{"hidden_size": 896, "positions": "learned", "attn_scale": 0.125, "tie_word_embeddings": true, "parallel_block": false, "init_std_down": 0.00681, "max_steps": 9118, "dataset": "wikipedia_en"}
Each number is 128 + 32 x the weight over its row's rms, rounded and kept within 0 to 255. Layers, rows and columns count from 0. Numbers have three digits each. The size before them is the row's rms in percent of the matrix's.

# layer 5 MLP up, 3584x896, rms 0.0253, rows 2329-2354, columns 768-895
098:099052129155098085113114084170100156111139128143155135092123118113104147161073129143165156175112173139099104078108138058092083200069114112085119097138125142107066188156210114180131139171140132139112040146076159114102116189180172104104106145127149077175173091087160130111085132138148209154126146137047156142137152104108168116122137158160124080149045156087134089107102137129126207143093
102:143095166172151134155086171135182116117142071124140166080114096121152089117137144142183115144209139160133154115109140111096184121107131120143104128111142099155119137154094146116125084134147077127096101106110145112090172113054149093141099141179160101119068097103092134140105125146142102142134174133146144133149151117157137084156072075122106090145153127196144099205124082147169101113126
090:161171112051108123087112115068160148203075110133189120148107106088181136147065162077120164179081073100188164176078099176129121146098182137099141097178167179106109154084085155147165141108120157142118102166116125134128084120147122069126143101147128148138176104144125114125116134119092170056154133116121096110117133117111161145159181108132094135139066118169095122114108152110100125121133
103:145146109163121128101133079124106143144161187115101157144130152133140094108091124091132104115120184145170173120151191076163135186118153110103081154138144136127139115168095113097163099141130129129124139111091157091145125159110117114098094128196179082118131164118141154084142126153140163140129117177172157163144117146101117165086163091113155121142093128074210161114108109141160152188179
095:140098127132130218044078078056171112131132090227125159117161103094144114099115102131162167148098118156154135106120123109205119076167128113187083132097119089104081116105135099106159186078092131152102189117147159150109127105163140133146147151160130077120119105163100163116119160146144119104111087176119094144166139091155123089158145122129135092123096134128062201139129105123188185181137
099:096110110138153166149098055109127166132170057152077129115159180116127124087100112105115075133082179091083152107139161108119127113203117121108094163135199135156132168149103138102187176207105113048175150140157152153150101081097146149124136161164123103104149110155144146152139104186106100146105090093156142092166117048174095128121172134143171153160101162125045071081181135158111166180128
095:090168146108091091174109118146126099094122126097186120127091098184059164165158142153072115220157135107122119165108091129162126165205191135099167179161133138126165170078115079106138112116183125177123110161124148052123160119112139100109075145121135097143156167107150113150076142104153112188201138152143183113126099125125150127106104124104197145143109098093157082138129135096153137064141
102:171176099151135147030084118135172132142128108168174137128130118078104141131112167076174110118124136119150105098160124186193128158197141100190099103190105167090094106128178123112143179150107171080150127125138112104119197154181143125122107147172121157133163142163150163094114087118115130174141160156109108161134104083153092075146086156098123131136066135139155124145148111034107139101053
107:128090094150158134139110112172160107166120125130148172130152144094062178098132142150046021076124130138174196089110133110116103172154090165101107168119082080143128144095136178108178111079068135150126122185125141233105129188214119129120085126162159128206074180156117075133111135101087122151164177158145106102100106160171192105108161138114146089116124151111130134104126131145083138156159
096:098118154113140152107134159197136168101131100074123165169140129178090071153169091165091147144185164131115092128193124156059114123144104165093145134124142170124104171109146080132129086158149189115187116103104139122115107113126094097123129124163128077124176139041103116111114124142150128156109145094104126147119176108086145072106129151148081109039130084142173116082080159091118100129123
098:122113130146132099116118108148131121130112141166162139071123160120089073123159155153143185098143139119137154117093072129141101143109149113132146146086129134119129136137171157132078112166140074106120160170147143154164127184071130112105128086130133164126119100190145189134123110136119099140110100093145077111121141165150084103122136200121090120088153108085099111187156103100133098111123
096:166181103152173107173112156177142112109079103092161095140168131150140116045147112136145190056126059149163143104168107110137152092154116069133158113143076133121068169102106101207090108080158107129145117183141149119127091100156116113082121177169135153160116105109093090113113133141157139133157164125079182135137096141150120129136099164125140132146184146123144156174118162125112169115093
097:164126126137124121088128124113154148134118082128073163087130124109176129127066162100174183112127147109148174060134122186168125092104182138105104156158169127068132155213140147097108124151119207147075133108114189185116096198098155175149184157165076153125080145120100111123136117132108138060179094127141078120129078172157118157137174154098108111107152114124146247169063174123142092099089
099:111102172173156111115169160102144161158149113137104081144127160160119117098136082103205136041039137149126118093089078151141136112109102120066158135154135168138107146133143117140124121171108165164160147145118161124136110152160113130082166181106176141085138103071168119103117116106091123079148093097088150117178198161072122143088119140154174174138103124132133120139157137067108153178139
103:150230138126139135127091138141128111143106049155131217073113097178199155144100113122120180154174125147112137131155137093124121110111136089200171139142146183066072142141157146114108118072124142178146110141186091144128157102117119095111077101185113131115154134116135099128097098095143139168134114117102129155107173154105156110105089156136104137085150126120132126101149139134141122159128
102:152131107143068165114107125076110153121063146097122109126143154153135141104113135115182135147077106137159093073122106112134156152133075153158144129080139150176129132103138081100115184078099137133172105143098067124140125188108159072169089130117096162167138164082135153149171099140038136056113140106177106163102104154176167096150088134157175122197121098150129109105160153147083152168113
099:162111139098125156191121159145118153162132100120094071187102154152092111098157165125134215134149159106119115135102172156136077141114113142171155114216120096116108065154103105123123141141141126120105132133182138162130151152057132218136083152172056132151173153157121158136124113160162085144101116122088127142082166121122084185159140140184120068101050096186187099135116122121094107101079
097:119169135120091155088134173102098040166048145078093078125115103091121120160153150163104155108197090158128111152156129128129160127144158112125129139058063139117102144145107117150141152090175152172140143153121143093122112079081164126104160151058123139138109121141102161135093144204087120158141125128081128122123137148155171101074120116119166095083172121084137111114142097119116154147111
098:124150107131111078144084109132146086169163095135143140172138097091135131093142128193168087177112120100133116127108152092152163086198134124146118102114128102071145131160188152136052114147101153083116139154156114119181137155026198109137174129139143118104099129134123094124068144114118134209179105197163129073134097131175137147120175121132068154114095101054167136103160183133144108144132
102:182105156139168114114135155122215094181122171126098113132128093139133162125136121146122105100131186157101124100100158188147152161137142152071080115144075149112157093077138086156141107108157041111121156139111143094110125123099167089113135124123152161108099148152157094148107135103117121140145149120127174157119093176114131108186176144101137139133085168134098134105156118188067123102094
101:138131123119120076113103124142099088100155141084157104154123109102101175159092085073152166179083130170131088125139097121134112154099147160097128133109118182137141084140141157192122124130156159126106141126180163150128146134151102110077137081113152116140135141174216154114158156115189124101118186127077117099138176124118163083152169095128157123171141071152151164089119223089172162144164
096:162099116113062096117101129116112064142122117105102099120114116189131195134133125136162122085123066088162129136143150116089062153108123136201126105152136113091170079164166144106140086144152104119101077143075071139161149095125112174147110108168135108099157115185142079125134119143143164156135096149147141120144155205077126113050151141119117178134164160113157138119181092102174172093131
102:106098140076121083101144173123191098101147164142126118099165176157142143089055115188197072193135081162115103131124150147116142087155149140103110150155119178131144163156118189158148118149170135151135165107172114108125129158098081183111115158183116132108150092134159133142172147128157104143100099156093083118078175130157168108134121109088139173161167168140058094132148088151123156109145
097:146167122143157134184091112118084148141141138116091129152132154159106096093137129106142105125162129093078122160174134097049157188099116136193076191125124118147184128129053111164117133144095136148141132104105111102078152129147109173126066128110133093099096120097201162109116179160186131153140102148095090049099112174168136159097149128066153208131162148098108135072053154123170082120139
094:157193118127105139199141099180137146115130126119133126094116124176135138137078168113133160138117091098153159149166170088129140125165129131145122082181095097125098167126140086127082170116148142129149101112169118163176114130107095101108146116147108144113143047157113102107105195120123098151122170111142118134145124105081129109090090119112116151206108115169186168153078132108088121091087
098:113190155102073115104130123137067092181133092126166135105129146210125112145056117153121083161113172119145127164144109152110180148127112125120152100159147120152169072075067105124103143144121100128139085144165084130147111146106144117190100223197113154148161156070109110188163118115154144124130125184153155097068207095110087078143184123093104147143096140081077122129101138109086125155143
# layer 5 MLP down (transposed), 3584x896, rms 0.0303, rows 2329-2353, columns 768-895
086:173154139109223177102100115140070171123113156149145118113132133135129132119135139075104165108152139074078140096150119144127112110184158121103114143104110095206185083115111076097118176053088061139138151132168133142126154062092097109104162165230087088144119131127136098138149133128126136130135125110139125154118110120096092147101136083111112158105091118131140106116106131116132114105139
100:137188126118142138104111126122108116138134105105103096099183163109153124107136129083182131123022135108037167195132123140110116090186201097078140128143160177124107153193152137084105218075154151116080133179156088129123068091126182178130159114163127073110135107132167115146160143087116150120151100140123102135141174152079055115147106144140153117107127080120127149170118107130137118075175
092:133106140216139137152111135221109138117148150131070100154153118119098130082159138113146145075137135185105129074165069150154148125137096112157143189167156108210148146158134141087125123121083131130092088143084104107129114122135084150080155118124115131092145117065070061141120124122183105158111158123176157100218137122100154087152148123134166092094209035116110149144137096151160110123125
104:114175199087117083117128124125110117082086070136171071190112097182114130134152134148172138093077161104170140113110145120123141156101083096127153103178108189156141037136150161149104074077178097128141163180127106112095105090083055151128099047158101144095123117135157079086157084132148020145158118157057129157137189160128120137114127153090114098131173119113082159156087172093156099104107
093:078178153104104107136163135121154128130062137110121120086164152123094098150127121122144078116111166148119115179154043123105100178152127173080132094152085185149126073061124133116152107136197049106190157095133091099172120129129184155164103092114129132143111098113195094143138154067158154155113125172052183033118082103094136035083128130096179174107125139129179144134164166107154102104089
092:100176135114125174138190207113133113109139110059123125139100138183132109192144142114130193123129130175102109143143121088137152160148113174171192150188144145130099135116087128071088082146178179176143103090141176109165188138109133086090141142098118070147136094094159117126111082112129105137149116148103143151139152163174096139090128183162087115143113119137172126083083141074088136110192
091:133137128164102074148143110143092153168138134128149106150134109110155120099065132165190105160094101089137135208091186173154136106071185099124131106098088093074160133143158181126108124155172145084101158152122151179122077065071155085148110124154173108122035046183162130145116162116121094122142211112090094125111113149117136125117170073180121159130022119171097161101163143221120127071117
109:118155094142153197150127168077182155112065133155107149164131114105121131147152158210094137121141165099139158143129138106109134080119097150115104085114153163090077065145106135116157127172125048127185055140160075102132134138105176108145158160127158134114172157170155127211105111135149100109139159158137135088071072134173142171168087077092101152119077203147122105120145125099102161110146
104:160134138147096155208149120106142177148098137098060101135102082118106134116196122177062115136094097157124159102158111089114108147160069165127094175181132109129155123158138083132129097108113140141064138090098145138160124127103133155156166087091076145121089168136112151161111165111107150105151142128130145100124103174170111112163143168132083148134130149135123131138138118102136125173008
096:129171107120137101108083095078095130166148163122138180064070141088168235155139132142055128121038143122093174180124105126157094154104130075133191147068164106068128125161124139117079102068156116065090169132056143130125101123123122161157118092116149154145093072156104190130152161137114129124081143180056172164132076133111120120110158093068143160176173150160113189151128084113107133107130
082:098097041153137142102179119118046131171089094127105107146167180108134166155166131079112140102116126134122121161093151094123103167133078089157122114093120115153084166066155102138168106095102118183106123142120140101117119136136120110128142107132099174057105135145076132122119196131109151125158164159128126131148186098167139155135079142152146134151191123156131078132120093105098121153093
102:103179148122120179184119096119067208107133067131092098140158157142170124155101114096125142167089103174106140150121099170121153195134147137108154141108198148131101158153113169128097143140101106133122107084107079084113130135089080129114160159115087160110118149096070137165125140175069144156108153112109173114167164088074096089104204094096163110184199145074096067206170121188145123116167
090:121120150085172140184096164127107103154187147169129083121114101107105119106102083119255127112154150134151110108123090108065082148189086105138120158131084166151136165086091117099134154125127083149125126129135088092154107068108122055026027109104114087112143100162114140128108117102141118107067122131164121167142148097163148110096066075141121087180098090075109132193179074102163139131160
097:086093146047153097154125161126149101141156197073173128084137186127077158065125093062131114170133164141118106143148195115123088163102199052122224094088178152115142110095092106136064151116143109134120103151121115096158114143135142118133092076166127125151133114125152137092154145126107104098120162125119138171091096120171144077091125112058124156120137125163157113097093191065155099165077
099:086068174128090116108133137144144171091104178091099075162122194156110132066145133142110137117140125160118135113172134133116100149130095182136189076152144103147170134100119095108147151111125131152173113126086183143166107148151113093167133108194113157184082099109141136121105138157111080121131133158134112115081151127137180175119129106157146081125110125146164100134105134107072120110126
111:139113098078081183122158152100129083117092088121132133161056132102077095136134132129028097060179166141150090177074099150084121152141101131161224146092148124150135126100096186109113136086153157102113115164088187138179157106159161130121147187098157130132149149164100134113108109176108090154154150136136127127134145126160120156136084089100070063159078117183136133108149160074112130163154
092:109153123107157174111063106133117201132113135127115153158207142153121097144145091126204105127133164112103103169146122130090100137122134114155134127142160143117121100132132153116173144085147113112129149055131138113165059079145068108121190103148113165117165103121150139093113115111111140106124153148156118122161113080148125124152037139072118112128083153074057089112134122144123092142172
093:107090143125158151174128053156062130133126094208116089112159115170159112175140146099187148049073100101136136102098154152089121171089124174134134168148194092140106138116151197117101103083117146115122121062138095107112160171160127101124125122151133090130068096140227164107118154087143101183161064148124160102129102084155142122123083166070102139144077139131132114117063124114140116126106
101:148137080072174091106136101166046124135137202138176087161089112100118108176079147104186160159079106124122152163137163104112096136156125162106079125113160116141102142140115154113136095157173170153084098149145105092158125115132174157109097118077139114116152120083157202192139128119118105164147148138085121069148094123185126085128088116036076144235184123149149077165122105139117067129143
101:148092169093125161122124144165146124096141136092109125116081101139126164161126145136158168110136168123133067172073174182129136150154138092076100077093142137132142114180069163137125100083090122157121132135117143117110093097110121106171136091146074179069108085116165071103079102123133129111144134123146076169103170173125109121144117125137151094146155150145099067156118110124116132172134
099:081126158156142117094166126170117146173100123115192127149068150078143188107118083191140097126124127143083113151155100127143120157117177161135153125081076120125141135127140072086120106150100143145125187135114160132097141147102166095214134138124086138132104169187085156111172099075060169102189180150165177119155146130094085125099130097104025127062144135116131119131110081128114112157125
094:147127127100104073195113118131103120098165133105074192152107151101208084142077160133135115130052115126154125145138116154134145096164136092134176173160137121059128101076097155160132117128124118110154190142164121131129064133140067118122162092145151070151169120082112062087153171113173172093112139145156103112157153095137166147135126102118175176099125076110084156139134130138094096155152
107:124160147155103086152084146154126092165088081076135162143148112135183136136141062112137079132148164106096099095130123162143131107211095173076108081161130068172111138089103136131122175089180182096121090172138108173103090112109114169116119115141109157182164178094125163101113082219105152114088098086105119191147144176138133166075090130135092073111112126161119178136103139133162107137113
106:157083173159140117095092170162124119127143108176165134116095104104079161143168137118141135110134103148131096109155144107139112125112124100142139063100140112165177134084111077141160181101110142109112155175126161130143093113151084112062124150105089102124162193125099113183123126157104099113135097085128150136179112064133136196099106146115105078179094067108114112141113072140099108108113
093:175136086109163132072117091143115053208093178100141136107105134086157112169106127110070109124144111088162121107091078121140096184153127127082140182135142134120120132164145155125120130142123174120141149130069132085156138188134078110155080158099084209161157140151141118150089103105134177154107129124068085156078138136156121113166103159157136148129112148173128152099142114194131116101125